Weights of a small GPT-style language model, trained from scratch on English Wikipedia.
Size: 15 layers, width 128, vocabulary 1024, 2.84M parameters.
Architecture: LayerNorm before each block, rotary positions, tied embeddings, attention and MLP in parallel.
Training: a variant of Muon for these matrices, 208M tokens, 6339 steps.
Each number is 128 + 24 x the weight over the matrix's rms, rounded and kept within 0 to 255. Layers, rows and columns count from 0. Numbers have three digits each.

# layer 6 MLP down, 128x512, rms 0.0895, rows 0-42, columns 448-511
145127134147112169095080107097130116136119180172146106156137126124110126146085105113100103138159165143114157116153153108098081161117123115126162167147116137107108097131128161114157138149147104
097098142117144126157148098111120117108171137126123124145164122134141150165166088137108116147135121079135111169138126148137167151136128139131099124129152141131119082132127115155130125123142124
152136126135113129104168128116099147125133108093122133164119109148103088107111107099175134094122145137145134174109089131132132097135146149071104121106150126124125089107108165159126080145111146
106124102130150105098114095159109115144151099192123136127097093138125103147093173151149136093128125111130140110084150117088095128144142127146156102122143084137124195141133090146158125146112145
182162136127118071143123140116136152101127124120160141150176133137130121153155108148144106124121153152152133104171143078121092156113087104117156120145141113134160104104099088128131139164154111
130150137122132135128134124151149134112123172153113152092140145116148121109145139145129158118119165109109132139114152091119115132091092129163134147118149151137139133142117107157106141134125130
127101106151129102152120123155151135148136103163146135150144115106137144100102112122139125139116144123087099131113148131156083098154130083099145136131134088148188135172159150139112114119112148
144121122096105122128142110141084141135102134128119105153125127141148152129115094141151108169145111130170143155124150152133166132095128131127109136127112091146125130137104133094108122091105136
145151117163115128137107138089147137120149104144143109133163149115121139142132150089153167114101146128158111136139134074122118196110148130114117073120147136117149176147096154108146147153117120
143089113135098141111133133132155147127136150125098152144149112119154158092116078072141134094149117111117129123149126116099120172147137113111148124154152127095106161088113140116164117128118102
194103118165107109109150132119114112143154096106091125150119139090072091089114166081110116068154148103092106179150119103113124144095103119151135130148131152146101132142126125155134123076134100
127163135134147117112118129148152125187109152138106135155130137139158117159096143129115152125122150116116101135147149102137154178108140111101135109072115099119166128094154069139168105108143088
132144181125114126127106115113128130191141115126158157120100135141135098077097086174098113126147131113088087116120116162143114146144111114103117099131120127109148132136119127142141134109105112
082129111134175114124122115102122154104150137154151128119143131136115118083140155146129158150096118132158147060170097162133189123115138144154142168151135157106120122129095159125111175107124244
123126112117106077103166093134153123079125144143144113090123143128157080078169178121102143155184134151150079132121112164116146157138121118147116155108157136108124116152179100142132131128118135
131100127132120121166133130146158114113140130114117126111095099155134154138128143117142099143148128184086121139166135090130138111143143145146150126139128113101144135155124135110111121097152090
140123147154162118121144145148132090097175091123112137162115138100161143138137129116144182147146126122110105099118145132118155128139100145127106118128149143117126164110128139093166104126156118
135126083108180159105123125119127132063170134122124087137146124155096131104085165129106104110161148132099142142122110133100113087112099138156132123142104143130106140188154130138114152154102142
146108133117111145147154096144113127119060154124137108096110123120146170150148125110128136147090103164123163033151175116100125141149158142115138152148109130158178098105103117127090145129113164
139133140172158075097145110124115163161098121099145122091129112126117105129112167121068095130093105149134139131126142128134103148124105114144133122125121144150140130134114084132142113155125095
114153104124106150145121150141160116142157166144164129115103139117096145124138132184150149165149113107192117093133101126126084085144111135123090134097073126134117089109118125168142097159126106
116120097121133107113109166114150151147136110159119139128149133146128099115120170123138158133117130123098124078126131140142084122148130097140123127132117111155127152132129121141161132131143112
129142099112102105152144120147172139179091090098141133108114124127112122148183163128145089155139122119169168116103141120107138114115104107115147121150110169170137136155104151113147125109134147
165113140149149136126119114115133166123129109124144158104119118084101148104114126125130082145140058141122075135111127144124121108105150180103156086089133128124113071114127111123135139126096137
116139088103151168113144092134119074146140139093124125139128128084181128145110100104181115111146139136140119115136174136167125119103156143087124127158102130105136130130110123127139111098112096
180124127130133089120142161121122114152095117127125121148130090123164174134124102121099132108120167111128116116131108159128134144114131111159144143152192092080150098136135095180154073139116092
112165148139144147141122176113133115084082131148097164105111123124086121170166135129134111121145151128122159150177104140127115167105133150077133165154132100125172098161076093154133115090130139
123184102116108149108146097176123111153157112128117157139116113155090151156173137043118133155121114146137141121133091139127126125181087151112145122102123114106165116153175151155102116112118136
136157168122125107122177112137140132111119123123121118164102129160119058103144102132160134130130148124148122132100126128141100126157131133173108167161097116139132157094176126105153118131129111
138118149095146151127144160131106139104126141102165144110122144032101080147097146103147146157146143162149090094112119106137136076192091134092133129110065114140128156101138103121098105109160113
114114150134126138178151124086150121120165161103130147128163147109155127115097142101088093157120134125148140091154136125140164168097082134140136147102103185072141148127124083137131105138139130
144133161123106117139175092146134166141110162135126134132120132155139190113176092168112091159107121133160111106165118118149138118119115135097091138140128123114165086096087131148135152068083128
089155111161155102120136133096128125146163140116121139107131117168165106100136135112148141119156128133093136128162115081124116147081154120128139109159154087096114149120153116125084119110129121
090143114155110165110107163159119134135103162117082147152121133122155108118131074146139181158091128137113121087120159114101173154130163140128163164147132138089098103133093154078147107175160129
144150124114130127120160132117142109125137127139132103124123140113098142156151140110128122149145146165119122079095123121150096139130140169147163121155094123110112070168126127122148089163137170
182135123130150116117116130078113147119104107101116120141160127131119139109150153158114096087152138140142132121144117182138110146144111103132133051131114139142150127102124171152119112123108121
107124154131134132111103167138137092164128117113073131147156138103134097144175151099165097114123117105139120119113123120117136151118101092135098150123121101137112162128153160130099089123136153
161148167074152145107127107113106096095143120078156121153120114141157110118132124147111107141115158116148154141128093109116129099141112146122131117124127133115127120110178106111122107153133132
117126115116127060098117136151126118170090115110117092087111127113101089107122115164112118129139116131119144143169153156110128111139081138128126130105115100111137126137117143130081124171134158
113129159135125162110147121165139157077139141125162121134149141120120136148157139134138102163119130151203172157191155181079155131120168185126093112153102094120139158100117126148164160101109112
130119116142114116170141178135141155137111103145143120115120124140137116112103133139105175122107121125115128204126118189126132148140105113095128090155140127115124116110123144121111093164141093
134108102165116110156136106180142132162123153136106118130129109131154141136118159126117142146176145153095163097096104086109117110111164174111130157163155169206133174136144119168140087107123106
120113095114123102168179121140097119101128129162121106109112168124090113125135110136079107099112107124130148129144159120119136108117085147132115146132135131122140123115118139147148137135106136